config = dict(
    num_hidden_layers=13,
    intermediate_size=768,
    positions='learned',
    decay_shape='sqrt',
    batch_tokens=32768,
    dataset='wikipedia_en',
)
Each number is 500 + 25 x the weight over its row's rms, rounded and kept within 0 to 999. Layers, rows and columns count from 0. Numbers have three digits each. The size before them is the row's rms in percent of the matrix's.

# down: layer 6 MLP down (transposed), 768x256, rms 0.0794, rows 222-274, columns 0-127
# up: layer 6 MLP up, 768x256, rms 0.0846, rows 223-274, columns 0-127
down222 104:508515499545496530513483515509469497519544518477541506510500496496518514492483541522529506509556539508479453510483486502523509498492513527490498500464468490485503492544534513504515468504484443510526520474474478516484518497505516483480513514445482462520480524487514489551482468469528534514494516469514520503535493512484501504478492472515520512509506480491482489448466530524480495511502
up223 106:466534542493497550511505491497465507540458512497535513522518514497501504474505489519479548540509484469475503466522502489487480503492524471486516542516521486496501485472471504459488465519446513525521511499533534515500466505476525507497508504507508472532523467469503455444481491507477497523483502489501475516505495494473512476536494464535485497510471466484514488449486500501509488496475
down223 112:484521484491508521508491513509479498471482482513520487468509467536518435458499477548551494551453526530508504446446435498522525532540484511516501542466478512449515490501509512509449493513488531485504544482535480521542471470498467499512491520491473462546508500510498471546494475496500485441471523507487493530519527493485495502467485445543505514498479517545521507495471517501522533512510
up224 102:536483507544500501519483522482498496503488537473499522458501513490539500515507547535533501490467539463501517491494485514496531504478504531494475521500524513504518542514516524455494487533495497502507534513508515507498518465453511508533462546540463495540514550487519488460496478500510471492476502507446527453546460457514479469523463491500543486491530503504479498458520527497537506442485
down224 102:495516542494472531476479486478516506512520504477466531520486499512506510518528501479518483490524490494484526478459456518493568513551467496489464489499502487506500486477486479525478513513543509515517455466484508507499475492525485525551477447493455477566536545494486503471537487475484483481515508528482488501472499495529497490495495470482572499535506498508480491514492497460467473494509
up225 093:496549528496514529543503538515479507508510443469484457491508470526543570509462496495482448511480551481496478516467484471521508487503467515485513481488530503490530500471495499531507457519482538498522469546451527519504482512470494481483525537536504505521482500502512464487515510499480514491505523520500538484451522489478465503488499503487514509511540495535508530487458486477524491497473
down225 100:468501459503533476440482472479535501489475487506481463492493481482468465534526498589537491495506515466521478533527497521512476481519514519486465539485489495493489528483482511561467469467468536508500518511502488513495454527480502506509499515520483511475484496505513511507492491458481518439543500491487523519482506477498513474477507487547497498451524521499492544506473477506507493489507
up226 106:541494511511509488508514486519471511504515494527474435484454474503498489491507496480486511525483457495544494471475514512524521454483528502542530456500532509558516493478496535515505510482527491483462535494509494481479522491461488492471455509518500532549528494486567533588497539515494486517518502485469522519504496523460487523481501455497504506555500466450450485528484521491495517472515
down226 098:521495498539464501497471486521539472517531471509508508518530482506468506490504466514453484497469504494493494443520517494502574537509520502508482442480504466532492536482517472502510496498512482486517513467474500510472468496464496528510510513525518524525511488515508502537500490536505497462449523472535534517517523494496453484490519528514515526574472478514468472488499477518496509472511
up227 101:511515464510503508459519528515494502486486479480511515500488555462493493489446530521536441506447540553503536488503497478489519549512521486552524518498486519479512433488499521467488531496482473500464521515476494497504498518544488452497513530455427469448544507475512506437525506494539519525520465507471519498494492510507513510517494494517484499498540502515471511497430475483525462508519
down227 103:500552513507529532534517507534516551522478461462487487475544523502440525521496489504430455485529497574492500474509517553511480519475540492511508516488459503503471457521487529472507486511506492472529515487511482520525473451494468495504506539506496437492504501551473509483499485450490490528484520516533509496438504506491517544530502536510544541475488494519503534498489534496511488470469
up228 111:517493549514484524516487498456521456506512467500530491490498526441469487501489488547517519510487471471494539488482505478522520502530495491445522537465445516514503512508507530487483533449522489488513471536474469486507456510463484507543489508483514468513460519479501513523518513502481530507471520537473527542546491483526504547513515471489495521440490496485463474515516488468491452489491
down228 108:514514494543520500495517536508508499508505490462503481508523546488511463485491441532466477471509516499515516495504462524494491506537551542533502491518489527485493521462496482502479490468526486513465509481513487544525490531492506552463492541459549498478491480484502517473513493528481496467515512511476502503544547499508509507480485471475528530484477540576494463549511471476498484540512
up229 105:482507486557513516516530476485484583498491478469459520523550504483515511506531507506506494506500475544512549517511488519502515512509486537515487531486536466523497520514525508535502490458483482480522513491511486512520483516500494472524466515495491488518488481493508517467512461485562472482527507549457510531486518462504498501534476501493500472496478477524499498469477522480513482503507
down229 104:450471544520481508503519502501487514470491497513462501504525486503498494468508498560490539490554507477543535457531490517502530488532460491519517468485471490556532464499511485497541494455512488482520504563492515480480490545474503524510501508485466487526499456481467521503498475519531475454517487496511457510452480468510481511479496500492543521522486502493508528463455473471505507523460
up230 106:486495460479515483479504501489484530511518533486495537507460457464524501519496573508445501491493503502495503511479484502548525469505503503508495499515519483480449537468525520528557484474495510519522515487535475467471477530453485530446495533467471506535513490463505509465529506488516471494499501538477492512529500480506512509532475494478480488498478526517551509501506506480486496485531
down230 105:497428487520474516546558492485530505514522517503481516508518469527475463458508536496472527500501472513529524531514522523545475467513520529479527498490484499458504499514463456481514446475496470513504446484503555481527468541503473491481522514488458470502496526488493493466520475504474504483502495514503533528525496486452488489489491523525488515497513527478461532522486517510438501504502
up231 108:476473518507519526462481538506501514478539452484477509524482505495510519494518519536522520504493482490498529545507500486466519479506485522553468548461500548491467526468529490531569521510521517501519522510489537502512495505445493478503530547529502518468542506501493531481526534517496502489479507492523515500455490510517509473493484488473515498506509502506481517513518437515477455508504
down231 109:526512518501484511526472508514519525489514490475459494517467506551517531493479479524504504506486491520515487489486460502494484487532525512555476498492504484479530507522514495490531542534515516467497541465485510534493516536479506485443488558533542477477541453515501482486492485485495530506507531500475493512497529520456500468442523492482495497524497481529517511481494516508480507530516
up232 110:500490445549483520524511508459518490498511488451513518488475503456504523510523483496539509509500523478508530480485512472496558551496474518499498537507472462464507491528523482480544502499518508420513497561476451455460545546446492521505475490507494522498490505465522549468524507497513563493513463472502535480587473549502470507502536525501485514460484518501519484516485499534495492441501
down232 105:519510491516522505527445463498530521543545489532480535518502496497512483491491531478508491489467540499441522476496468506460522467496512506512532506507475464495481489502515512485502449502543484451483542500499468484518520487477473493522538484481515479505466474519508482488517459496515532525557491492514497502532514511487499499549503494473507485513488516454517463475503514533502553515523
up233 090:523485472492470532443486485487477502484505525487501458515517487458520541531534495466476518503536494511445493522481523475490501534504489490507511527476524506540488534478470520491519518521502488546506478476533471495455505486489509427483486536472487485446492499480503444486483517518495506494527498505539481493469522467497481523527496553512481463513510523519519517479482480547520553508559
down233 094:520532500493515456482542491471528484480496511516512520507524452532522491481542496499466476480508487449491533511483444460480486520544492495495504512463497485507539481501462519522475505498480544504475506498511461485515596489499495453508515494496504550468475506507551499487470507522485499491459501485503490534486471511489496526519499530490508520497505515489507498475454509484525507514561
up234 090:509481475505476504463463526474517500501511536524481487502475470525514542470542505531458514464460496557470493476448524493509507492534501538520493518524535493507514489445515487455450533497492513495480444493511464517520519516528467479491494454540476466532507477554467485449519487472509515491464507458536489516486513528500529457514503502533550474447506463503517506486512526519492511528500
down234 092:534464474446465536483528461508496488508483506493461548504482475527487501551498524474473465489469518460508500471447484477499491527470527500487489516506501466496500507502465425509513489473467507540484502520497538499500497486543486504513466508527534530514514494494468474556539512534504529465501448477499549515544490564462492535477499543505526491547524479470516527516435513521522482511478
up235 100:530541467494498497482518566497466470502475436455491457481501499486540499463494498472511499469482488551497451483503495474495519501489512539474516510518519524461466504522458442456515493518534507475485482505528478507523536553460495516514495508477471529499509524498445552524491486472515513497457516510516481463509514500478527483522497486470487476507474528543444508478508521551534514497547
down235 101:504512478501513509520503503519500550520471507488523529476516514543478496525525508501495487498479472489473454499454471519490505474494486516510566486456497505511519533444519510502520447497491495492542475497474499514476573445492525517523510500524519529496501495475456446506499510468481491511531505500534528543491516458456470476516486527486494507452485410483475525494494455510495515476459
up236 094:508505533502462495480452511522525509472477496514459497505467504530535513470513521477498473519511492498470517537515517509525519569504510516501519499457494477498440453520530510483510508497479549462490508442488509492520503530515535528499478519466445476470507545518518489520499480523495533516542484500501498524523507515467502544481512505501492510502493537452475508434489508523517531449533
down236 091:495501507493483509463491497518507492480538479503466461496511528506489476484474488518539483511522520494510510486501477487501515525524494590522516535489481484521491479454494505499489479512499531477495485534503508507497510564487499529477519522492516471483495469536525521526495476531525472510514493504474465519551503482488537541518492487544455516460517491480496502507543456508466500562517
up237 085:468477489492515488453508547473462477527528527464484471483512512495486482505484512519520483504531529480451568470541487530507497504476492501532508478498537532488533493496482528524484491499459476529557477541499565558501501503424455494474489524518497496476478491509512485534493504518469514510497510535488542493515506509500474507528494492494518473519456470510488525526517527473478503469475
down237 089:514481546518492483512481470495483487511463507495493517525489519565499507506488520547523470533491510506526505507507500535515468467514445497505502491508493511514489497510458480529477519475465457493503493478478504502489494504543450498492549586534552467511490475526484452475492449447558514491494492526466528503553485515525476471473491561522496482527493509485535483485463489479518493472479
up238 098:469484452465532458515442531529516498483533532512496494491479523473487505483476457477493491485510446497467556490466511502531464473538488500497530495495505498516478469475537509518479558529514499490496468520485502503486475460466511506540495485512507492502517502495502502536521527488516506516510508539534482513449482554502483494478502459516541483508503494499521511502490463449502496510478
down238 107:536504510467480504480466518495494509497544476506483518499484496462462488505466506501457509510469527535488505480496485524495478501475521515495486469498500478476487548469483543503495516480480534477514508514474499508472508504516475482599490507490556489512463509490494524497501500486479519502497549518459517560511509516512500488425488469509540522514534508515476517467487530516482513452499
up239 108:520513535503516488443510496475514529491464469456498520543493523469512521466498462481476478459499507498530497504484546546474516491477497518500548495537526521506473513483480490500493478514478536475494488466464519518557532543499476533500502489533489501467484498503502529533503521530475585476472484484519509503510512520493524507499522496487530488497508504573490493476489501487536554503499
down239 101:479475509461505473538505520479508462449461466527483460506490546485477501509484497472533511529479489519502544507525506499505499485498484526524524506484555484488499478502485501526550483505493581494518420491502519491521514513452523492486525494458515509461491498473543522518478503578510560496475499486512450501465471526463496490481479530480515495493482506529497489464464536526520504487498
up240 100:489531549474542523484542474510501478501542452481479498470508508464523467505514508530516475519464540505480467523496526493493512496487503483476498512524519466486527508467497518515524484491458492507492540477483469473474489479494516561487484518492545517478509445546493583513530501494453495473518503500513516506487496524555532500474498518513484571536514471462533470488516505489543519465541
down240 098:537499523490521514517535493485514493521490472494499549504487472502499495487468536474538536499521473529480515493472478547484517468502514448502466498533530510521543529488496479495498518534503454492472518465518514462471568523472477538473511480531511503440525467471492487509555485457505468500494504534476514485483463478492514466457538460486514523489463509477516486511470509492553487500518
up241 087:537469511491459506463489486513503516503497535506519497468498507502483510531478497477501474498522506491483497509492491457502538493489525464524493489488485503520519479497561435499509483507488506462460508506501487453498467511505513507469489478487487523462513488499514516524464540559499538493482548504498530530462499455482532466521522485459512490542480478497522473510522486471462502529519
down241 092:509490495520463511527530505471469492503505529475480500513502482493457510516495487476500514471539516497464485499481515499533422499446533550516522519470504466549554516491476470511510508469492467465481463528480461522520490480496497485538470550501516548516506532491515531539468514485482475469460521506505523561497510506485519499507503459538489480478499509485507520470481532500476489544486
up242 104:501474481546477497500491501485479489530478470543525454504476476460473478536531515520521535522536492504498544507501496464533569529497540508501544511499484504509454457522516534510479474516530499498452513498496480494469509476464535492553482469499535550467464483485513473492500485503500552487523520496470477511523526478542522466491488505502488467481495538494501476452501496451542518482521
down242 095:496509472496527501488438520518479481553488506530510500560521481490467523537540517471539555475509503433469530492529503462498503528531506493471532500501508471531479472491509460490482505525468485535446537467556486482482508502494497520472505473490505498508444515492493502503539495489511517479503512515525541453521488497518516457500506512480511492483490482566493482501490507509537513482522
up243 104:499505487503517488494526490452466464507526436512506491512521445464549493495494493491491473535577479478521509520501491534517534487531499504459511511448502514474473463506508477512519483517557514486471512493477461472483501486521523501503494513496529494522514509492496462487515526524478506518464502479492490508549489502515511502571497498498435471500506541510538463521530500527495517452496
down243 100:464477477480508480527500500508474498548485530549513466533505501508489447497505463474468518496528474458506493499513507537504538509512505503508475514504471518506519481529514517516501493485536493486498468473502459525487476491493502518495496490510503463520507532521547490503513513508500543496475521509508489534488514546492536486473524516458480494514470516526545493475537485521470521487477
up244 106:475513490478499464476516512500502493542518489493535482494506509473505508497514490504459465519482480497498479549485462538462520487493532527488476460494490504545460524467479515504488529506516512475494519510514515531533501505527511518507515460524523505528452516549523486498498536518470482471499493508483481521525482532502485429516483484477469473470520498537497498538527465511547507566506
down244 109:454504496487479491491507498517487542517535528485478459450494514488491543480439487483508529491459526462496527520507522521469524504466496551513473506509516503533508496507482525483484495479503480481473510505525525489493471540536437491499485510511497509486517536451524517495500512469464469515515527485508515550532468517504490460499478488474478520498469481514504563511549503500442475499499
up245 098:523488492490538463499519524532543530473498505505413523498583466514509491491480537512514506487498531452450543485502534477523486483516517499495513525521470477508510550522493546508495513491473459497509469507568537487478515513518461505469489506488508502459511526503508480509519471521486526508492511518487494505514513508485485483494535467487477481520518491552496485502524489479488499474498
down245 095:511493529523523488541510524471509482493484546498493511523518505498517481505507496486504450530503487527480512494534544561486503436466483493503498485548482477494502529495542470504516542539548489531487541497506500525498551543485472490485499545471493523495528500445497542491507454504512515530506539536502519461471546483494485499526500465484516486522427546479478467515491527543477511525502
up246 108:481452507451512487507507459539495485468515556509458490494502461488541456523462498469507504495503493531523507521461496513508487520488488535509456504477487531473549564530498487528505511518499496488526538508491483529523518510516512523535507488471455509507529523513536479514538440486490492485515513530487527472524455503531475514477489562497462497492468524515489470514509496406511474528442
down246 099:498476482544495497498514491483461493515528529513534527447514540505507504457514528526500519515482454485488506477482525514476482493533465519500527542521463473502520512475492487495520461559491493459439487523492491510582474511520494511494485477510517445481508503513502519549531528523479496513505502520480504529531492506486515472499473516476499494529517503509552490486507521500484538537492
up247 108:487489498507541505536506501493513525505528480510501525535473508485485488488540499571507497513568498502499479569499562491459543501507521514526497510491517467535495487495477528533500501481501471513505513496567484518497525500491497483505541480518493456500462513496504553481519514497496451515479506500516491478470472532486529492493490514516539503446499484513504516461524538515471519488465
down247 105:477539493519508505492502520487512439468508520502509508487556530515519549415473462531513452546501502506525477570523511503534483528524471555497512516473544484476519501492509504478478489513485513502492502476500508518527468495534499532494518475527464500531474506497549504509449504507532484483482546477496461532498481463490514512483512493479477538491472480517502512430498491497485482532471
up248 098:514530502533521514487521497474514495498476505513496478510519520468504434487522510510493506507519491513464475451546475546529472455488482479488485490510515542489522464492458492452509525467514525455486497549516496520484520517541459474505492504452489530521551495465476498536544517538462482481520502538500502463445512510491511555509511483490547502465473433530487485524532495475506498499529
down248 104:500489527520557506478502459506503476479460491494449457461554475473469469478498444541522506516539500515508527447504486489445493500494501456499490521510513540523497509498477468479523534510543475469491505501482518492470550510504500491535519499496443481496522499517509501486494543498504494510489513468444525507522493528524496525542522482529511483476514496538483466532483531485501460475532
up249 108:460522524499492464555508497507494516506518505509498502512471500489458484480490526518501497507503440476515480514506512471489516469491487491499473517498527484474470549473476491514491529532515442498502491510504493483492462518476451521479446485497490531471512525512492510504486523525511518506520508507476491526473454518504483535501463488502498510523476506491480503500475507533502536506426
down249 113:516517525481518447507482509504509443492436528502521531478520497472489488513465501507493442502541478519535511543516492489500527501478535492533501489467529522504485511510563480462457494504489480498557490520506509509493504496471504527519510462488531452507524487476494497513498505495463511515494513493485504457524459525460534482515442495500533481501501504453519466509467506522544557472532
up250 084:460508502462499496482449493511479485500491482524454505520499464479531512466498514532502503513516507440476521553468454469511498500505456482503500522512539513505460531512547491496540516540469545483490541527544524505500472480497485568509544490538477511482466458507488504491523501523502457497490521492488499504497513520488491494444463491504412518524492500545502465466469484480484514492466
down250 093:493505475486497496508526520468523508501492495469482484500497531476483495537529471510466476488464505521489481458569506512446480490498552503477487509463474493489524537483496529506526505514547537559508503504478484534479532503485498462484472514516517474513532502546505517491510480510471514503495499462505541492508515492515513525526491455535532447488526467503484565491454505505527479490500
up251 111:460516454484537500477479534464480515425490521475418524468492482480506512485502520517473520493496536516492519522508488511492495508492510496460490514495512485528452499505540472534535497532487497521517500487590432535471455518500531517538516494537480542523461505503484505487508521468488488483492494497472492465493528479490520520505487509525510490508534540507486493497509476513498505531501
down251 113:518475520503500504525469508506507510534492493524476513471528494464472510458511520512516558458495490505523489512491489527563505467457512472456477451472532551523461510523514504486485491532512543502521482512565470539464513444478489488503521512468555500507457505460492535449496477507527506505482495490468521514485441492538500446518483485485471488496487495499506444483517460514450535443515
up252 076:454507510498491475473508495501526516505465509509495515548475537488517524548457523476524506511570458514485528473490489460484510513515471501501507482513477563492489495523490488530491518484507500487497499446526502535515553511510505492521488445513513451481487483524504476498492491504490509496551546483489500492506492485478507496535535463478509486479478527454479505531554548509538474478476
down252 082:560508477528518493531476508518483504494539489483554506445520477471540476505540509532512541481533490516489479549472496513527514506478508490493498529507437469487521471528485483476577515529506446459521525532465511502506507504494471511526496491494507509500548482502507518522484493475486512530486459474482453567502530509481482513509515499499516480508488534490479500497552489475497542504518
up253 100:478507527491508496482489459548540500488471518517512490529495468564497521527462482492502479447468526467525502513498469544531512534496542513498497491488484527522480444528472509474490485464517497492499453495498514559466478534515534536550525491511498437545490494508515503479503506503526496484488474501547493508474480500537543498548482514482483449480502440480471514456518474551495508515444
down253 105:533547534487491525495485461506514516464563514517495475504492464504509566449471531471508518478513531511548488525470506520559533496491529494479509518521561525463479475492521418506453500488511517498496474530534476503508505515495483531488521494526515466527510496497518443527506498497489462466522532524506505521472492492524448503511490525456460509522472495482475500465484505506495457478480
up254 105:454495497522476497485523513504494492512500460537471512472534502520520544508525504523463542523487455453498512513484509521522503524522453479476535538503482464493480512493504509485529530519495518481463509517516517475494521475512523522511474500464489460512513474488507530460482522487536451525467546543456504481547514496519542509476511488478461532481492488490454513469489573530519507514492
down254 113:487506536494528511499509492500547510533505505504472454486480511501508499452490521492516539498515506493488435502491497508508531520538484511504496498526482482459520481484510492500468464476490480547474498468459515491512486505510493494495521550463491523487541538508525483424500471518513492523503500539517514469506457514518502463474496498482440509425510539461470569475478519527505467518512
up255 097:527464543527445514480468485501484514501489504533526507512510523506545489550463498508508490494514522528498490485495492496519485527468486492452484494498468505530518522460478531488473488481491473496488478517468514540500462530530534512501447530508521475543521520483511532510452477498511545517411539506517515561507446469514504496454471492448523517463533510510496485518461504478504508552504
down255 099:479450476514516513532517476478487501554494539494502507518514474472471505486489512508525492532485499506537488431493532487554514493501491530528504482507470494485484468486495511521439552462490447506504477476511497496475563503506567502517504511508467512514494516500488490509470471521491481470486478506531519521474487475550514525484505477459484511500511469557546487482534480504566494497503
up256 096:524531485541541520511521503482500500535491531473479537509490495485495509506495514478491528509551476482485491464509440521507493499514497522480507503478499475541473528490523493496505473479475538459527492489476540504470504505524555486517487518498471510520517507492483468513526502514534530500506544500447475497529502484466484525496526481449500448524449466473524565545530512508475547540504
down256 099:513501508462505472529510491511458494473514524508528552471512455468467533510487512499498471503526511488493546490480514515466512485529531488469501466519564477502473480458490480564488493425486467529502485464494509472508419495525483529481521482477486500515510504502511536501535510509551557495515514481533443491490513534521519568517463505521480502467473516481526496515494480499490497510534
up257 103:536460561508509475510508535495500532501544509498490478505482551551487540498491469444509528499470490512476470474544486458473501518461494526546489495495509516468485504535508530492490497541530479528500493523507518522527491462550491516516497499498488494486525496481548527504533480491487484498494514504495473481539485512514475507533504554500475485477515486454513496455467482457443497524500
down257 102:517501514502528508512482524488547510492471507518470480575459513536502504496476514488502532482468529499513508500505493520486509476486515500530473538535502509538528519480493480489475471536525487497494412523482490492490500503498509514458506544522486493531478483501487504466495525472513496493472519460526514470463537485530507499515519541504520475533500489536505512458497486458510457476464
up258 101:455486495492488463512481533497522459501486507426506475509527489503464485483513504511469482518500517514477506516482451483529491530502502537509462513499513520476495498501506517512555509497500476514509560490520538495471493527472479468512501500510463566513472489473472433492523561475514446533503485514473551507530470502506498500486540550476529533522494510526462505520469526508466537515503
down258 097:506513485459518500526516498468515508520521495524500504491500540523499549551484464486502515563539518491473528540556480499472537504510506500551508492530499489500521509451461495508485478472492501466447473538491530476482529500509505493448508531523439538488481536496483491500482505508465520503465484527514487504489547477543499496494474520520497517560483526505521545520504517528491502536451
up259 095:440524475465493512486543464495478468451504513492530497471488525522513497488527491475544518511542482462509502509508484501460492507520493477494526493535503486506500523493556484510483469500472530502519464524525520471513521474470544488476550488499541468455494441507488529474513465517544506500479435502479503528512515537522471499512490501476506505536505478500508520563464545524537516518531
down259 093:506512515503478535500467510496471509542493449530491528478528471490509507516502502507471504478550483473526498483452493484475500516469547493502477530518500530495500491469469505448544475508487545479469507454519456483545503476494495511491530465475468535493450489478460476478495544468503505508540487491495505519462460526486527478477504498474494515518543507485509489528497422477502504479499
up260 109:524510510498477466521467525490497539516436466492482528492494468492481545502504523501474478477546506492541503490534499468485483515526490468518537519502500501514491513530513514503541466530494518481509518512494517475491525508504488481535478512476455503529492500485500500495497539479493514541523526509477457503511452514490443529520504519485534490526463510526497503499493518513505429517500
down260 112:505516507468485530521493515530473519453531466489462491499474508519545542478506512454482485525504461498539484542497498507520501497494499462492472483509541531487516496462533441474517473493460548495552520477470478508498511526479479505524489486498499488549506526518503492485460508534489465510511495531472537509501475499477495535511504529487559527479498477532467458500465525481474505456442
up261 095:531519542510490492492542517481490529529496531511521494486514485467464538525493475467506502495504492480506523470467481491493520511527431485510513537485521528499534539467502564472496513510510504486490489496474503518509495507503512516508459490524468463515537518501535500482494495480504523525469464513507481501484478474475536487534488493486533530523523502461468537477480450515522502495445
down261 096:496496513493497486497486505504483571465531521512504504508510516520522543524528476491516539505517476510484488524496502466533480484445499493473495481454523454485451523509453495490513508512471498533479536447511528526520493465486486546485486466521523505486548502494492516523488510502540540472523456507500482514511516478512498563525509503466485474518496521490504490518511535531469523439505
up262 111:561533480473490501511490522510512450462505475521484510511503511521503516500542497471499467498539506528467542473517492472465478491504491460485521503538503476498470479517484458488497549509517458508464526446486532535549530489520531498538481554504494474469506480516473493478465512520515505513486535512493462501551513477507471463493525483481481466517471477524503541479511497543472498496506
down262 115:538500507513541470490517525516470525497462520527485530537499460469493532472520501487504504466508490530486542501469536504513500486528515508472518466486498525505465497538508479516536490474559496494477481494488510472489532498563482530540508528507450467494553522471490501512517504532531510519491496508511489473478494463503542461498504492468464466453508499533502517491550515459530476514476
up263 073:542510483503532500496494516521506485445457482505517525455498513476517516497531457508498502516491518538547507532519455532487526528476491480522510545525510556474513456504508510514525481530471478511486545509483497508516501491530507473514508474512511507477538490530526506524491502496527522540533542475524509516488459514503490459488490471496479492474458547477532482489500442505531549521472
down263 096:476516523504518489519493478494449469495490525493506468477462544519502484471461534501528510473496510531464462509530502475463507454539488507489487522496457533512525506500511498507511476473485471464503496475459498500511535528517478502506492536505507477468497477535484528524516461490517471502462499468553511495503514481500508478512525495536559487457525502489433529534487523528480454435517
up264 104:517499543531500526483522519540495503503476502528500524519524483567546509475537479432494566506533481510470477482523489494528476509524475494481493505517489509483523496470487504508509465515476487491496478493505520509517493517476478482482511517508493504501467509493534471489513504453452482504492485509519477498509454496483499553566475525511500493504520487514513494542515537518540468497525
down264 094:485416550475456469515525482515483512541518516532531518485523498526508492499460508490517495469522526472474491492481495492485517479522509453480499489464515517514498501512517512482505452489499485490473459543499536497488464521546535501464497500531509485458504511496576471533449570475492548469520492501532491494526492483474534523486503476505496485530506478476548519514529492513539533483468
up265 092:477486464512483507488508462487520474486504520491512497526492486540542469509504533485516524477502528517542516532485473526524521497515485514556467524482473501508505515541521515533512537506479470492527521513477466487473500516539477524501502455497447512485467540572529477497485495496494484505476510539503473520497458519518479495482528491508469476476468506527536505446478491494484504497473
down265 099:460471483460487502467486533463495528496522467513507475492523490493492527484473519496506478511479498476492514455508476494482476520559480479533518531462521490478491466523539485500530478505470494477489519511466510497467528523480513522518461482493520510515477506524482533535487517507470471489514526478534519499504470511496480533533465514529510514528496465477510475527495467495485472506538
up266 101:521482530516474520529526524497491534537464505488506518486496506518548506521497496513451562477503499534510518493506508487536525537525487487512528505522495475509484519548525509503553518466455467554477480515512485485505519487525506491447521493474512493492508489495445506460496504521480547470472488539465484513489468525482486503474462449490523507500512505492463542531463475495481485507449
down266 110:529485494505469509533528535488511504501504498441486498491491471562499486504520491464488504506524464512532485486469494542557468495560538534505489496552473528473503513514520538475505475517502533477535445493515507491546534454461474510464491518527468493509449479504465490527537493528511515540496452513567524484537483510451472496467502505519457509484495506499445477510480497528542509566441
up267 099:538479529495520502516542556463517499507452442495520497474454477509476490521510460481498517535504484520535472513432460531506447532494523496496506519476498510542521498518485526472492480541463508482531522510534495505531468483503480492513466475481540503508503446501533498486508482491438531506491413505475484532540501504523517501503482476491498500498557462491481527468470497503560505502487
down267 101:509497520488476508526550516500515513526479495496497509521489548494497457529517484481490548502507502505525482501491479555557469513499532534481509463503518479519533507513503485478498523510525513494510554508511494508492474501507460455473496487417516511501507471492540498497495496478500506505520492510500523492443528484498531495491450484503441534474554468474520540527529508510496443460505
up268 087:528515494534497501461506539491512517518478512491519500468487472470560484486524545515498523497459498487484479457492488478524474496492455476486492518451543482504512445510518524510531452486539506528542517507552493513451471491504443508481499519491500468489517533498518482501507476531508463504455464464522467530509524500477498506536539510492573483535495515468480483475506527524499526485525
down268 091:457492480492551515550503479501565504530524534501474475506514520486503541464502500495490508457508426455517423470507520453498461504487492502540501492509508500523543465530514504511499485521508517485516481501505519498478534416517561493506515517516468483496461488511555511535521513487474494537510524525511496500517526518494499492476525448515489510497499501487477499500580512470456535468540
up269 090:482545493491498498484508486498519510456432454512506513455486539485517474518491481460530501467489509497506518495448504486506526478513499547476490494483475493501458476529532450448494470509495499506532518489511502521523450506500512480527516468507531545481470516523487490476523469502514450502453518485535525535467485464480501478513480505480489494484472488502461544509479447433468538525494
down269 088:502557493520518461529521501553476506504495475471484515497513526476514456571468481521522475451473495483488473498436469481440468558514498502517497507491485507545517483480511424499529468497473450480521504497478466515523501527490486495541466478514558541518486494497492498493491545500534483507486524435526487505479504474513463497506507489554498477489529522496436529476546484526489495505487
up270 099:511501518503448544521464499551500514527507511521510491491500513515466509470443505535503466512469483474505521439462540483485441475501488544516498518500521493481501469512495526494506504541467475545530481478491520554513519514521515448524470521497497498535512452544510455494495501512514512490519520483524558522482464490498465489464512529467527514511482553482505529507509486457506506497481
down270 098:496521472459502502547492513453501507498492558481507513516469490528518464474494483525538521527461528514511487523505521499495460493518519516531524480501482505477542484538466534528490521474511520490564465509526451466472512511547491496457495489511486535524488516488482523496507489474532509515488463438535555495469469459474513488510495507491532498495462467501497495494516494489488469502531
up271 105:447482466518485504504481500502526469519480483509485503496486508514522475489550493494554542512470487521515533488513519448484476518559507502526540502506493487505474472517505508493499466499520486470502475515448495519502545511526517549472509530518515508482486509502505559521532527472430463522507518543476536488486439472521498518533500508459523517466519498510497516472499496517504484509520
down271 100:493502505501495429472465523495487530503467455538502486448470498491483537462507496509530535483494452463479486543533460501506487476495500518493530495465526509501549458526479578464511543529492530529476524488533450528507446509516504503523518503525489527493538505504519562467505481516521547521517536507526469530525453512513510496483473467470455490539497523493482472550485484545495536515485
up272 091:542480533525455496493477481483488531488480466472491503519498485532496465544516539515474512489521526494501503459544521504529496475512477476454496547471502479475485495472539509457448518489492464522491529510498491465514493511499490485494509551503496475500494471507539522484481509505531532554530481509495528485494494480495497540494494486482508497534539511518517532519499451535465455493471
down272 094:473509475537523490535458524510518498501461497479507541487480524502486484536512485500472459478533512496488513521508484513477502498475500500501492523481520500513504523528512507478519498509526489541499535484471460484521509468536468504514479524525488480530481504519519493497481435491501505487520513457521478448528453505514490465525486509555494458534532540499508527504501479521489492504493
up273 094:495525496462465504554531507477525514483487551503513487485515517479492496490535508539503508552508487497529482508520551476514556470491471499464484490457510487495505488495500505494512508513481513526476512502521491536476474479491499518479506464537507529497491452492520510523502517537545476526459526493455491482553555475519516489480525505462543462521491495477447517469465491498531467487504
down273 102:448504458536494504497516533496525506482490534500484498529512524534491467518512503489499485459480512508490442508490492487441479510517479520524520489524508510508507483519476446477511506493482534533502514520531513533474509470505497431469490509536514494487474472486508483482507500479513507502497510472503497486474479478505483511515515533516479517427518481521532529517489547520523487516499
up274 091:524449506509547521510524497536508512496476496490542493494522560505485522485509457548517512478490489514477497502507496472491537508471490486506494476510545498519500494475459558486491485518525497516498498471537523453461526528494526504485493484476501468496467505515494478508486513479500473468485521508467474524533522432494544481548518446461511499480500484499502488506513524489503469553467
down274 100:546490496519502527528518506473541453502515469526533490491473504480499431510528506561510442495486500511507522514504532504546497520504530513503492510549534492490509489472458496478455495478451531509512518520517506481473479512475500480551517494469453504465483514490511501443511447467516494471507479483529499482492485503523483497463488492543464463496503497481541466525519458499489544520572